{
  "num_hidden_layers": 13,
  "hidden_size": 128,
  "num_attention_heads": 8,
  "num_key_value_heads": 8,
  "head_dim": 32,
  "intermediate_size": 512,
  "vocab_size": 1024,
  "hidden_act": "gelu",
  "norm": "layernorm",
  "norm_place": "pre",
  "norm_eps": 1e-05,
  "positions": "learned",
  "qk_norm": false,
  "attn_scale": 0.177,
  "bias": "none",
  "tie_word_embeddings": true,
  "parallel_block": false,
  "init": "trunc",
  "init_std_qkv": 0.0444,
  "init_std_o": 0.00616,
  "init_std_up": 0.0444,
  "init_std_down": 0.00435,
  "optimizer": "muon",
  "learning_rate": 0.00779,
  "lr_mult_qkv": 0.5,
  "beta1": 0.9,
  "lr_head": 0.00564,
  "max_grad_norm": 1.0,
  "warmup_steps": 200,
  "schedule": "wsd",
  "decay_fraction": 0.42,
  "decay_shape": "linear",
  "final_lr_fraction": 0.02,
  "batch_tokens": 16384,
  "max_seq_len": 512,
  "doc_mask": true,
  "train_tokens": 171700000,
  "max_steps": 10480,
  "dataset": "wikipedia_en"
}
Each number is 500 + 25 x the weight over its row's rms, rounded and kept within 0 to 999. Layers, rows and columns count from 0. Numbers have three digits each. The size before them is the row's rms in percent of the matrix's.

# layer 6 attention key, 256x128, rms 0.0911, rows 215-223, columns 0-127
118:505462500535538497529505541470527511497460535459558517486505498485462478536494529482557444511491476563501542491461460502521485483493507499483504469494497500516509502509483477472535523530508490544522478475477502476438511497505476497474509499481488503459509504460460525481551516535476482500518534509513498512491505492506466516520522521491486507521525429496495531507501509473481508481502
089:502486536513505492505488500474519509527490544494511486507543466475456526481514530491549435488496478527534514547512515507500511487503499499476488467576500462530497519464504499482530499541512492515535474507453528492495494475487488487487501513493451433445470524502461504502527490468451513505482495492503506487524499521502478522485542510502486486509477515501504556493471536513491488460537
103:538553511505495481509536521503543501479490520529488504470500448505467481483538524510518501489500526450471470470489506527492491495559501522495529510494476489524538511524451477521495467532461529540479505547484482526462495475498487489511514522505510460455498483512528543516547493549474505515478468457506506463507509486515489473490507508503489469518464513487482466528502501464452467504531
109:522547534522519496523492478482564468455507501477461476475495467496469474539514474536492515469519527496485477478538470487462504506501490533475489482481516550480520523502497503524476499443530513515504510540490477507512506518507499512495504482494499494471503509533485485526476467540508505570499472492521491488502511472467452530454465484481460493511563516539514493545508522515489484526499
096:470469487475526520466508496526505533526532511498515492523516464505553469532481452475484505498538480467522512467493482523530538545474517483511529484472480506456500499502535483498490519523488482495492547509522482501497511522459502475562489461480507548519536510519542517479501509523538449539472472458487482481489458515512488495463489486489473492510493457505497490487515481549537474488491
090:516482458534488503538483499537495505516484498508458524484494497508514532534512475507472522479516498475473489528485499466465506540514523524475518469492460558487501471495449503479472449484483512533494539489517498482485514471554485512476478544530512509509478497513540498486538494512505514528540455509509497466519506521519467513511517533551554506469500475541481449501498458484489515530474
105:463499466511500523470472482521503518480500460490460460467529500514504513466520464515453497511486484492501498533527495479503519480500499485483488500485470496461522478503498506521479513504511553510491496522474533498529549467533499522511469484516485501535478458523476482487463518504535442522527521472493525483528523527529466522499499501541456531498469525537439454489503503556555496508496
101:478535451488480518428525478504458506499471539511559520515505530519537493515514513501497489505502487510505531495431523483497502520478481483520517463511523474539498559503510496502529522473508496499511493452512493487487503498484488448503540520521472510523495459486512526526509515508502474447504513495455518512508503537519530448528477515476506490469521475463457533512510474477522506480534
108:512517550507515501475552523495538487490517455494523483516500524494510482432496506459528501525475493547486499456479527544482498494557452482481476541505522513475469527554490541492462474498525480498472481480506510509517510485483492533525525531461545497524495489489495501509519517467477511494461484483553519492518479495490478488476516481494519504515458497524474452540513513500507456495501
# layer 6 attention query, 256x128, rms 0.0915, rows 216-223, columns 0-127
096:445508496536521426506488490504544506511534499484484485469524483500500512490487473475521496489491496510493464545517485483476490483495480548513511522507517500513523500466478568519484512494480486486502511502517470505547535487466479513513482512466542449524487517481472509533464530533452515535532479514501439484507511520524460513527490493484461496495489531514505486472459513509534517477553
108:513514480475492496486535530494481554503511478543491470517506466527452486458574514434502488476466528463485488468504516475486477509519520516504535499505515473535496483516504504509477467509495502534495462531453473538513458495483496501504538540513518511546483514496474518487486507504464499544517505469478476453514503462531479506483509508525518483555539495522495482489506529472490474479501
110:512479525502482513461529503482501517475492441483495488529527516515502469507532479554490533514462516482495524490558520513516468489476461493481516508478563454520472491494531505515474492508524501527454469520483497507485498489551508501500535503489474486520495538492502487504495483481497530508509505522462459475514500482514478510455442537541493529488542536531515531532486512511483435489476
094:494514475504529490493537501527480496507483523509498530526508542485508509486519471479455507488513468492540547466519481505509502512539514499465484504502507502449518439521509480516512497511519496522520543485515494492474527516502498489505464443499500539482504476509552494478462472522524501501528501487499545527486457524560480494461452471462479510544491500494471507486545478458550455516509
103:513509516470470549510481462472477521520529532503490492491487517533499498521508536510463487423529520515497565529470479472534487450502497482489502508494493487517514463501468476478486510524472483535509456453500537521479477474539534474472511513546485512509458500543492490499496522471540505541490499505483480474494519468492538501503509517568502511508464500494517513518483499508483473520466
118:486489530499497518493462483501483523502452523475518508485511476504519520473489504516478542467523517499541526471504483494498534475502492501490462545541477515449460508482491509492504476491485544486497506492522479524453545489543526512510460481501527478475531533587521510512482473482480507488499513523485496512514525523515513499494527516500415540470454498474508498474525473492513465528505
106:449516466478523516479540532507498469518511546510519494510509516538481562526477516490492481496533462492492486451455505511489522555493507513477518490505494526504546520495481450511537545477483508506513487508501484487539503492452516507500491517516465513487512452487493552532475492525472476484453487484546489491477524520465513509488498471456520487476513490486500468486517520506475572509516
108:535528499499500497506502519518502442470485479528525518482495495470478482480520500450494522521481498500555445532493526501500504477482521514520494498513510477489499522513481540505514460506489490490487510518526536517502509492503528519576563505503479447524553517517510520509507497452460466506506503478501556502492459476487455493503544507485505469499519465514456501500485514504517463442531
# layer 6 attention value, 256x128, rms 0.114, rows 192-208, columns 0-127
118:477540512533511501504524489514487458483456472502469504491489504539537476503548440505489463564484471522548505507520436482454502500478521545473531516493499508493507537467520491469463481468503509497478506542505488529507492521495524498477463530516486499495520487513536467509511513508537496489511504507483443528530493505503513493471450518479453486512535486515470514485475472520513519498536
110:483522506469569485543497493476506475487521538485509513544501529429504479549466485525483479539526480514486423492481537467501494502488509523503507502543502497514522496464519493490452546480518486485461516443497508483512506513502518502492484518509501493491509467505512493482451491519493491504504527443454518518541543514479505522486501528512492504476522475493498542483498533486502455502521
121:557546470460478463473492562512493516496529481520525495490480458518492504477510460493460490515521511496490522495479479504511530560515495485505483479527544526515507511437493513508499514450527535497504498515528499490508442445485525522475494480501505493505511517530465493510510499506470478536479516549490522519524514511490471542471547464497503481513475460490492483497514535501509447498480
116:476511518494501518525494519516540474464515496517553502475499472495525487525505477511463496504504526479504487495516532507499465540543482523461479527517471410489487531522505484564509506545494473517481529476467527488539510490540528488496520486494491497488535507540474505502439464500486514539476471526515496522515540477499495503475485471526474455450490479474471513482523488502490491483488
108:530521502519490507494476459496557483514511528463477548428476494510496524514484483539516500514509473492510513530506473510501480511479466511502494451512498517488513478517485500473451506488445526478494478494523505512512456529495515514532451542480510511513508510507511456554482500553478502516507503564515483513506462518475543519539488518486481543524441491488516510482515518512501497485539
106:421514490476510499528486467518490527452513476528483472515484518479483489529474492466498534521460494497473468503524490492513466525503511508526476521527528513499527461514531528459478476498489507474519519518485504483534516535523466478527487519452535515515507520442488500512524483495501509456511498467497500490442551539467496550491522524555510499510484502532511512497535503501542484528505
101:473465501536495503473461472519505502481449493531434515485521482498515470491498495521493471480494477512519521520534485501511498503513510511476477467497533473476498513507512496503513502495575507512503482543497515511487523540522490479498438504508531519500502490496473512498497479521487507485443499560497495552511492543532483478518465529506539456457516503528485480524458525477494475447552
097:464514528490528512514527468516512503500496551495470505505507509466520482517523494522491506536479489540492464483456510501521497509521529500441542504572452502444472501520527479526494513497540474494543537463534500510481491521529485457508491473448524503495453460518492455524494493497503499471484495482506476482494490496539507483502498509472532496510542465539496505524497496459475489496545
109:505510442524493512508481539485527511537548520508473508513517497491507504489492489467461477525491496509539523471485535472510472504532493480517500500531467514461481495457497497493466501519517557500469525517519484445489464508520466512509480484505553455503525476532482495580488490519527480474508465511483562486432502513519494499483492507479510526520518478535474511510520526507492488535501
101:467500471463517501498507454508456504486471514566536458489511502496530505509489468489498526536483479486495551500511496498488517498522543482501504510478475529495498519532499503528506456488520533519559495531491507502477471477519502505514465484486492506510436531533482451518500520472504527466545492508534494513489517484516464513489529510522482479474494496504502450482535484565510501477431
105:496463508497495478541498491517499485545519514455538523489452465478540507518473486483486499522512517488493488519476518478504522535474479485521525468518534513466507545558502522524501532446487480518537488527494511488486488488482503492494522488536507521552496459534469525512529536512486534496470501516487472478524489451491487516505473546478476493506535434457515505499474539456494519503507
110:480520500507493535506476464530486527500504511518509473530501503510529534474457476467516463487528503511472511476498482550513493517484485542471480469472464514514494517530490482538505502518473491507460487502505490534480467500521537459488475508542438543534534484527485509498478469542523489520517505503514512549483521509473479471521472543470507498530450511507529489479519544502484429493486
122:524468501466475510481530506495492479528499522522545476533484479514516484494529459490502444509538498473534489507498500509495501487522522502511506495464472516482500525496570467520517474449562509511512489482530458493485503492524501440492536470538471503527506454489521501469525493494535483490542474479480505510526499495531486525492488507500525517470527530495500485536565495470486458464532
100:470490497479530504504497471492496497466500514541531507506498514474496459518473497513494506535474503488481495473538530440501470492523491510534536540551512506520499495523544462456543522476495497520464512526497519520519469508508509494452520456502490515459516489467487457537516503486449475471445545468513547504495449502468460518502487539503495484496494487526497550513533508496506509510490
107:463478470495524501486493449523514481461512515492445508521496482468502506511444507494532510477533502522540521493513495508476499472502528484471488469548555479559507534505490490489496490493487505545499478492519483459483503537499516553503512469483513494527511488475489527519520510585498487475498517472493502482516492497505536458496513525554518545521528500495497509475532512508495466467452
123:544487482483468523488488498503482489502525491462470495529554505463500540478515487488529458501531505489504443497456527514503532512479499486489477512525478526517494480500504490502521495507459477516515513524479481514518563473472517465486559494570532499503539477508454553455487512475478480535480489488435536511502508470497473515518514487466507506496491547485518479532489488497504509507510
119:524518497503502491466464465487494477539527550495488491478490496483515536493546519469498481462496514513470536528491506504485521529518501479467487471478485519514547550507529534500485502504536488464478496448506554443546503498521514559502490478486474500479510529538514478506463452472493474522513492519543441520513484468528498515455487509479511496506490509524472506517505526516498480488461
# layer 6 attention output (transposed), 256x128, rms 0.0641, rows 192-208, columns 0-127
116:496456497490523526508479510483533545520505527526499524492467542464438491484452542477518512516511514517432454488481528485517503504531507494479514481565466458479505462488514496526535496525477468455494526486485456513508502481506503505541519496515516515498525494495496552525489498508516486486520522479469526495517519536499517484538527500516509513473478491453500482502518488466457475507448
115:496453460550485513505490539459502549499473485535490488526487509480521474494535487498514495485466443516533517485483484499541504520499477491509489502537518454502478527497515492485510474517493518483478477526470495514511511511501440545495533431513556514515473557503494466512515507504479494478548491515505518495469484502545497452503508520497498466477456519509497488527526489489472528547513
118:462496499533519486525504467487540495487532506482499523511508534493518541483487526512480512487491491467520484495546475538520433469517525490522496552503445491428514515569476522496506471537487477489502479492490476476483518523464504519497492534508480517502494473488483519502506482507460516492464482480485469465520480486494559516526491483496483499499490518513499516538445519482491532528556
118:481487518526520523483464491489469486519476501430501544519473525506487511473491495507546493514501490494532487482444484572528525493474472458519547489485520527488503486453459535457483510455493456498503491498472474485506527516498474503507472522514528500512488503496509486459526487491532472461501487479534485503483510521511483489521524502521492498539539536484548539511492504531516561503484
111:520541529535474527527491500484486507482548453522513500513521509504494515459506509504511509490506552475463445498474540517473523485488499519490524560481521509498486465487462495495542512511470509526516501521515525490488529481464507503497496493476529538470495538523480559484514474505460507523474456470477534450493525469453486482478511501501473482536506512511456456518492505504464478537486
108:520535517490498483469503530459490505541484534514478519493447487494498490492486491536494435504490486501540509518496549487524541485504563464481503519492489517493486542500539486476522520465481475539508483485454517511443476503478469572498513488511502494483451482506515480537497516518504474520527465540499468510517509486509480477525502509437493521470510498500526475500468506529493508506543
105:439518527501517547502531467517523492532525471476539472485499491523502545501511514473479524516471492538487529474495551497472492487516524487495522465534483484554491471499485517499512494471497508499513500450503455525514489447457496480513526513501526480492488453483548500491489468501536498508530483500476545498525536504476454487530451482467489530522514464509497544486529480484509530515483
098:466474513498518485452482542511459520528491491513503474500503491464527470509458477485524480505478500496535495502526532491469587463502505499533464498517534514503522463530535524514526492528506509451489483511489506539496507454460471517484477466552526492523519503489487467459501513489528458480484537515495506507511518523471478497476479526501522495500508476577516496486528487504504485481537
104:464510540494498426479489509516458520506487481464494463522492515512518504536488466464561487512496534531487465496501509500512496442482537551517501514500487494474497507517556495504545493469530478500541490528529501517494522497446515527492501509489475531483455538481474489493484533518478514508471524496500483516537494496486529494511542490479471523510462520464515513531466471461486507496537
109:506488530501508453505499539512514508501472478473508508509499490497470528484492528493512491515479501492518491490512540543491514482488495539475497473501510471514473489530494502462546553541503507542475544467460503502530507487451476502511505541512500429516533471456494547516491478529508500494447534517471446515525478491495503506502528491468527482493517525476514495460474531508508513434534
105:489523510528531497517494496508509485433550482527467507525516518489471451469520483546524493453501481505556491504515494522490456489521508487509509493476463521497497444481449462511501483532492531472497501442525493505506510497553494519476490504512506515471541546506490475501488485497513541538497500460500487515527484510486508536490528476527535501507452533531451471487482478506483510504533
116:528459512494512486532542493480491457491473473506482488496538499486504508509486536517511528517474503537536487530499502500504527457498498519452550536538495451499517492450517525460476504480539483475533500502482487472449534498506480508488483494467547480435480522483523534537462512531515476488469492502517486476512504470490480502504490507495492506516569501483490536453520495494542523516500
108:433473489528501518495495486489491499505486511533482511490506531492485514556448533533462513516491504489518493521502497531542476527472507511503483482513517475508488514478474513513508546505521486473519491505548495490526539502463466504494461498477492512468504505556507489499454516475513478498489557533521495536515502521489523505526476486487525470447505433470513477439498491480485563484487
108:480495481487454533501487503445443540498469501455503489502512495497525480503492472505495487505471495504534506502498523472530514509459518515533467507515472490500516534472530521512471462530509524499529550492477498491471513507518480549561478496502498500485486532531513491470478485516496508483551470537458462539487536529521556523469500465477515537467509498507508485515454485511496475497546
107:525511485525493516485469515473498542476492454480504469491498506477519519512531535524504493502481506520514499497538505476491506456478492494516527513525471485474459475500497475525494520489528525478494491530490554547524526486522499487476529476502503466465459505510476518490508496464456571502539532526468514493476509512519490556531498463472432481504481517506434536507501486532537492517484
121:471517478496536459510512486509514522483500507546532520509502457508500482518509485501480519443494499520510558483543498510508519500528484489553490512504514488456497531467480503478471495501537480492485464473521534496484515526542477499461452493447471508499464515524506451510503477537545523512484533515564483497523484542491486506479465487520480508492477477487472534518554501517468492488470
112:509532521509491466503529516515534487480462467493466518489492519478546518503474478516525553519499494499517523495494517491547493501513467534500494514522522485464483435504465473472488453531470517494510497550463470514467480457451546488480532537476522489511525477475493511481513531523501541475472517524533519460494522479445465477501529499525474490546495496493541502513498504516494498505512